python train.py --num_hidden_layers=12 --hidden_size=320 --num_attention_heads=5 --num_key_value_heads=1 --head_dim=64 --intermediate_size=1280 --vocab_size=8943 --hidden_act="swiglu" --norm="rmsnorm" --norm_place="pre" --norm_eps=1e-06 --positions="rope" --rope_theta=10000.0 --rope_fraction=1.0 --qk_norm=false --attn_scale=0.125 --bias="none" --tie_word_embeddings=false --parallel_block=false --init="normal" --init_std_qkv=0.0321 --init_std_o=0.00655 --init_std_up=0.0321 --init_std_down=0.00327 --optimizer="soap_variant" --learning_rate=0.00414 --beta1=0.95 --beta2=0.95 --weight_decay=0.077 --lr_head=0.0077 --warmup_steps=200 --schedule="wsd" --decay_fraction=0.618 --decay_shape="linear" --final_lr_fraction=0.0 --batch_tokens=65536 --max_seq_len=1024 --doc_mask=true --train_tokens=370900000 --max_steps=5660 --dataset="wikipedia_en"
Each number is 128 + 32 x the weight over its row's rms, rounded and kept within 0 to 255. Layers, rows and columns count from 0. The size above them is the row's rms in percent of the matrix's.

# layer 8 MLP gate, 1280x320, rms 0.143, rows 232-248, columns 128-191
size [ 99  94  99  94  99  92  98  98 103 102 101 104  97  99  98  99  99]
[[148 173  93 152 138 121  87 108 137 142  96  87 147 137 166 142 150 129 149 189 101 144  87 148 104  89 181  85 143 183 121 168  66 141 100 115 148 135 151 157 130 185  66 170 107 150 218  68 101  95 120 127 152 127  91 108 150 133 175 125 146  73  96 136]
 [ 88 169 155 102 122 102 147  87 144 146 109  89 177 103 169  83 177 157 166 102 101 119 121  94 138  85 126 123 132 140 101 109 121 132 122 173 136 158 120  77  68 153 119  97 114 164 167 153 161  85  68 120  98 122 136 152 142 127  85 180 100 134 136 126]
 [128 134  48  96 147  67 133 128 141 160 105 175 156 169  80 139 135  43 151 148 132 180  67 161 102 109  93 128 101 168 117 158 151 118 119 130 127 115 148 133 141 139 193  97 107 113 114 151 105  93 141 171 127 122 165 148  72 157  98 138 191  91 141 109]
 [120 178 106 101  84 110 128 147  87 157  77 125 132 113 111 110 157 118 153 153 143 127 170 154 117 118 144 131 118 135  87 111 163 105 156 179  57  98  60 160 114 141 182 108  64 121  85 114 119 141 168 146 119  69  99 204 118 202 133  64 166  93  96 116]
 [183 114 108 177 145 173 104 125 169 130 188  79 146 120 122  93 133 124 163  55 185 167 135  55 145 102 115  75 116 119  87 158 155 126 155  90 160 129  99 152  94 140 118 192 153 119 115 108 102  90  98  62 113  74 131 113 136 119 114 166  95 161 113 151]
 [182 148 132 151 140 137 147 124  60  81 140 161 122 188 173 199  88 125 130 143 107 112 116 185  85 136  61 141 159 164  69 145 130  70  62 115 116 122 137 125 121 167 108 151 148  70 115  82 144 226 163 149  91 117 129 157  96  80 174 136 136  73 203 195]
 [ 94 180 161 131 135 157  71 134 141 186  86 149 130 114 168  88 115 139 166 209 150  53 127  83 134 151 117 140 107  79 108 120 160 158 163 177 119 158 128 141 138  79 103 129 200 126 108 138 156 104 171  97  60 142 138 102 107 123 104 102 109 137 154  94]
 [178  92 173  81  75 143  95 156 118 113 124 107  73  85  92 124 174 132 132 120  46 114  91  90  98 148  93  87 150  65  74 154 131  74 140 170 161 109  87  96  80 172 141 229 211 203 129 175 124 146 132 170  46 143 117 119 127 150 157 176 145 129 115 120]
 [157 114 147 111  84 163 121 154 131 203  84  75 130 133 112 134 128 138 131 148 149 141  56 162 108 138 181 135 105 122 180 161 121 125 181 142 158 126 109 132  79 117 121 116 100  86 223 132 195 147  69 147 162 129 144 182 146  95 173 127 160 123 140 110]
 [113 151 110 181  96 131  99 126 146 128 120 131 115  86 125 144 123 145 106 105 153 104 127 161 130 116  74 149 108  97 147 147 164 106 159 144 147 137  97 137 133 119 158  85 128 112 131 142 107 138 199 122 161 154  65 199 193 133 103 165 123 130 130 136]
 [113 122 120 175 183 134  81 204 101 108 126 103 151  97 186 102 109  51 102  83 103 112 170 160  96  98 139 166  94 130 137 136 164 157  91 135  78 101 180  66  75 143 155 150 170 128 167 112 103 110  63  71 123 137 186 159 147 141 147 145 114 136 101 125]
 [105 173 158  93 240 105 112  96 141 125 121  98 110  50 131 136 144 117 176 142 108 188 110 124 127 105 109 154 186 108 119 126 112 146 174  78 159 148 111 117 121 143 175 128  72 149 134 138  88 144 104 173 142 101 124 113 153  88 166 109 154 116 182 105]
 [111 137 124 146 103 135 117 137 148 163 175 161 120 131  85 132  73 176 141 128 170 149 178 187  93 150  80 101  44 169 134  60 134  79 164 115  80 118 118 100 121 154  93 154  73 152  96  91  90 105 124 132 141 149 140 116  82 144 131 126 137 116 158 139]
 [150 174 140 149  84 115 113 113  75 108 146  76 156  82 155 123 178 111 134 136 138  98  73  93 154 189 106 155 138 181 150  90 121 146 107  75 166 180 167 130 137 106 178 106  97 142  98 228 179 147 124  91  72 153 101 171 105 123  86 128 136 118 121  87]
 [180  58 170 152 133 157  90  90 116 149 144  99  78 122 145 160 153 119 167  84 156 141 174 109 147 108 113 163 121 102 209 120  82  98 149  84  93  29 166 108 119  75 176 110 147 152  89  96 125 124 134 130 160 126 137  92 146 191 152 117 177 133 123 117]
 [144  78 157 103 103 144 142 125 114  98 125 166 150 232  75 108 135 112 180 136 145 100 161 102  98  54 119 136  74  70  84 106  86 158 130 148 140  83 101  95  63 166 105 110 108 120  77  90 139 113  78 104 183  86 129 148 127  28 106 119 102  86 182  89]
 [113 140 123 145 159  90 135 162  86 122 120 100 132 155 126 109 151 124  27 157 156 148 135 103 173 106  91 122 111 128 115 136 213 112 142 137 160 114 139 148 122 134 114  97 106 148 209 107 158 174 115 113 108 121 113 140 203 156 153 102 131 171  99 132]]
# layer 8 MLP up, 1280x320, rms 0.146, rows 232-247, columns 128-191
size [ 91  94  99  90 102  96 102  96 104  96 100 100  95  99 101  98]
[[160 158 102 168  84  64 148 143 122 173 122 169 175 167 158  85 125 114 159 121  67 182 146 110 154 213 116 126 113 144 109 139 141 198 105  81 170 136 162 132 148 111  90 156 106  83 107 150 111  82 138 149 168 117 101 102 125 144 122 148 201 166 103  91]
 [148 148 157 129 109 152 113 165 134 127 115 122 155  85 133 121  89 150 103 133 158  94  99  95 119  77 115 141  92 148 171  88 146 146 183 101 107  93 125 134 143 171 159  96 121 183 151  61 149 137 103 202 109 133  91 196 122 201 109 166 186  96 115 137]
 [145 135  58 128 106 197 131 134  74 151  97 131 154 115 127 127 158 138  95 101 111  59 159 113 146 141 150 143 166 115 106 148 124  71 130 155 160 100 168 157 129 141 106  88 151 158 129 135 198 168  90 125 114  87 141 121 115 111  84 116 131 139  83 161]
 [155 172 167 110 197 148 126 169  87 183  87 170  81  98 153 101 220 154 128 113  93 113 101 136 105 117  92 118 114 103 113 165  95 112 148 149 126 129 155  99 118 148 179 144 137 138 111 142 157 123 133 170 100 119 107 185 143 161 138  76 171 134 114 116]
 [153 147 100 130 109  67 121  75 116 151 130  65  74 102  86 147 105 108 114 115 181 137 123  44  69 147 100 140 193 141 145 120 139 120 139 118 122 144 153 187 150 128 113 137 109  96 183 146 129 159 177 179 141 101 105 115 104 187 138 173 117  62 151 116]
 [142 149 144 111 129 120 182 148 105 169  96  90 115 146 106  92 139 151  97 187 176 174 166 143 146 139 144 127  65 122 109 123  72  58 138 184 113 115 163 116 161 107 115 165  82  75 144 160 177 122  55 135 168 115 170 137 162 110 176 153  99 140 108 119]
 [108 123 151 107 100 149  87 182 111 120 144 119 100 166 172 163 122 111 148 124 107  79 108 114 134 186 143  90 105 146 126 196 113 139  92 139 135 137 163 129 123 124 124 148 129 153  83 115 161 155 126 108 109 183 132 159 155  85  91 148 149  80 151  57]
 [152 116 129 152  65 143 107 148 159 195  93 143  87 122 144  81  96 135 121 120  96 115 101 167  99 146 199 123 120 198 179 157 103 112 120 110 117 105 124 126 142 126 136 131 115 111 132 174 129 109 129 139 115 159  94 135 110 100 104 145 145 154 122 130]
 [180 112 117 147 201  88 116 118  99  92 157  86 121 136  48 131 116 137 133 131 115 123 130  88 158 141 118 165 155 164 107 144 168 174 101 128 122 132 145 148 118 129 134 110 144 121  85  38 131 168 118 140 172 181 135 100 147  82 155  99  84 121 132 127]
 [158 166 140  77 101 154 124 120 115  70  81 118 151 111 116 103 138  97 138 130 145 158 112 143 110 123 144 102  90  70  80 130 120  97 125 197 159 166 178 131 128 116 111 176 131 138 108 125 175 145 140 109 110 124 132 119 125 101 150 146 145 141 109 120]
 [127 114  88 114 125 133 156 116 154 150 132 203 180 171 164 105 146 121  99 144 139  94 154 129 170 123  28  78 160 161  96 127 122 142 208  90 125 132 127 148  84 103 162 169 156  76 104  58 142 171 180 170 101 125 122  82 151 129  92 152  93 121 110 147]
 [133 147 111 101 157 126 125 145 104 187  14 168 145 135 136 137 144 160 163 115 124 161 155 126 140 143 145 132  72 193 147 164 107 129 137 132 132 131 116 101  91 151  90 117 118 146 147 103 184 115  88 142 156 139 164 119 100 155 109 134 123 132 129 150]
 [119 126 142 127 150 157 115 193 159  97 131 112 179  87  80 121 151 140 149 173 117 144  66 156 126 140  67  79 124 138  84 157  98 127 136 140 132  39 155  65 127 140 115 128  61 141  95 123 126  95 108 113 158 194 141  96  55 122 185 129 108 138 116 199]
 [108 177 136 149 142 120  74 124  74  91 114 121 134 158  48 111 167 141 126 107 185 141  82 142  80 109  94 105  80 103 127 169  81 103 123 106 110 114  83 153 120  62 138 105 136 156 156 122  93 152 166 137 121 130 150 124 136 116 108 108 169 148  85  74]
 [116  69 152  93  85 123 106  79 144  91 120  87 125 128 123 104 152  97 111 107 127 113 145  83  66  70 153 106 120 166 136 128 155 171 113 127 119  72 103  91 128 141 129  85 145  99 150 117 154 169 103 158 192 145 121 134 163 127 184 107 111 144  91 121]
 [ 74 138 114 110 120 152 129 149 132  92 107 134 115 110 156 128 119  44 158 177 159 153 107 164 142 136  95 102 128 129 136 121 194 154  94  91 143 131 131 117 112 118  81 132 199 161 125 155 167 201 160  99  65 165 179  92 172 118 200 140 133  88 123 139]]
# layer 8 MLP down (transposed), 1280x320, rms 0.143, rows 232-247, columns 128-191
size [ 94  95  97  96 100 101 100  96 102  86 101 100  96  99 101  98]
[[157 127 149  86 124 121 173 109 128 122  89  91 113 120  94 155 147 170 140 145  83 123 149 127 113 132 169 130 181 184  93 108 156 154 120 159 139 139  67 176  96 135  85 171 104 103 134 136 124 152 140 152 119  79  92 113 164  97 170 117 143 113 143 121]
 [ 77 177 168  94 151  93 120 138 136  86 144  76 105 115 114 140 118 105  85 123 146 127 103 143  90  96 118 105 140 169 180  90 183 144 116 156 106 107 122 112 174 124 135 102 118 139 192 100 102 205 138 134 162 106  85 124 115 165 114 172 136 130 128 102]
 [109 120 164 142 131 153 161 159 144 138  94 151 109  68 160 114  78 141 193 181 130 137 119 114 145 106 166 129 191  80 177 196 119 190 105 209 132 129 129  98  93 129  91 160  91 102 196 148 159  73  58 133 141 145 113 117 183 130 155  44 188  65 123 159]
 [105 107  91 166 144 102 123 100 134 152 126  94 103 120  97 121 149 142  63 157 126 129 100 129 107  70 159 105 132 119 178  80 109 128  68 130  91  83 136 108 153 145 172 157 152  74 139 155 142 112 159 143 158  92  99  77 159 184 124  91 142 171  60  93]
 [155 134 117 105 125 130 105  90 110 117 108 139 183 143 167 142 120 132  98 139 110 148 139 185  88 132 162  99 154  85 145 123 126 151 133 197 149 168 144 134 131 113 162 139 105  80 150 161 148 168 151 184 179 101 178 122 169 109 114 122  90 122 113  69]
 [156 116 157 117 152  75 194 101  65 198 143 114 134 165 154 123 117 128 151  94  62 139 114 168 111 138  83 137 138 136 155 104  72 100 155 138  92 155 130 113 180 136 164 157 158 121 100 155 123 139  99 111 106  88 158 137 121 104 145  97  91 115  90 121]
 [151 144 157 164 135 121 141 135 116 119 145 118 127 169 116 121 128 134  86 104 107 158 117 150  86 110 160 135 110 184  56 102 183 109 109  97 158 182 109 141  62  60 126 135  47 152  51 131 111 103 105 155 119 105 134 132 138 150 147 180 141 186 131 119]
 [ 97 100 195 116 123  85 121 105 153 148 121 134 116  94 122 115 113 113 160 139 183 128 133 131 156 138 170 148 139 130 121 145 117  69 117 153 192 142 132 173 107 121  85  87 154  81 104 119  68 135 114 188 102 134 120  96 101 107 141 161 127 109 199 149]
 [177 133 142 110 182 171 130 115 137 116 110 159 156 111 141 156 154 130  76  85 110 140 179 148 165 143  67 137 139 132 143 134 128 162 154  79  88 196 143 133 120 169  57 110  89  88 118 144 100 181 109 150 136 110  84 155 199  80 177 146 158 104 195 145]
 [134  80 156 107  95  91 128 163 110 104  68 206 155 158 164 113 122 119 111 125 129 143 115 168 141  94 124 134 178 134 164  93 128 147 119 160  81  91 162 142 175  88  83 171 119 168 119  81  91  96 120 158  73 177 164 144 164 107 139 114  57 129 115  83]
 [117 149  88 115 163  76  96 143 169 140 150 122 164 137 181 130 132 186 149 112 116  83 144 166 133 116  75 104 185 114 135 147 183 182  78 116 136 152 133  81 154  99 108 130  84 150  95  88 125 126 144 127 179 118 172  69  96  91 138 118  99 152 157  80]
 [100 159  57  76 154 124 111 129 130 114 202 144 152  74 109  96 121 127 155 122 143 174 176  68 130 206  74 169 101 157 139 114 132 159 110 163 113 140 163  85 104 188 110 132  79 166 137 111  89 112 150 130 139  28 103 162  90 134 164 114  94 145 113 126]
 [103  95 182 160 138 106 151 169 138 111 136 163 156  97  80 178 104 113 122 134 126 188 160  67 158 139 124 161 144  81  89 140  93 117  70 118  56 128 114 151 128  98 116 121 180 152 196 153 147 151 175 100 150 130 142 114 104 104 114  78 144 132 133 128]
 [184 126 133 135 119 137 112 115 131 153 127 116 223 119 110 170  93 112 111 111 191 135 110  75 122 113 178 173 127 163 107  85 119  68 123  78 164  91 128 116 134 142 131 115 139 141 160 178 151 122 208 143 132 154 102 132 125 126 112 143  92 134 135  95]
 [142  72 149 137 209 138 114 140 131 166 122 104 167 143  90 116 128 131  74  83 144 108 133 105 134  93  62 135 112  64  60 126  98 141 174 186 153 133 129 113 157  74 109 119 154 152 187 161 128 154  98 138 166  77 110 175 147 110 124  64 187 161 128  81]
 [131 128 152 126 154 109  89 120  99 142 124 152 189 192 116 123 107 123 152 152 114 116 105 152 127  69 166 139 169 180 123  71 134 142 158 138 118 152 106 108 153 166 146 134  88  64  98 101  28 134  87 126 135 135 120 139 196 123 165 163 148 114 156 150]]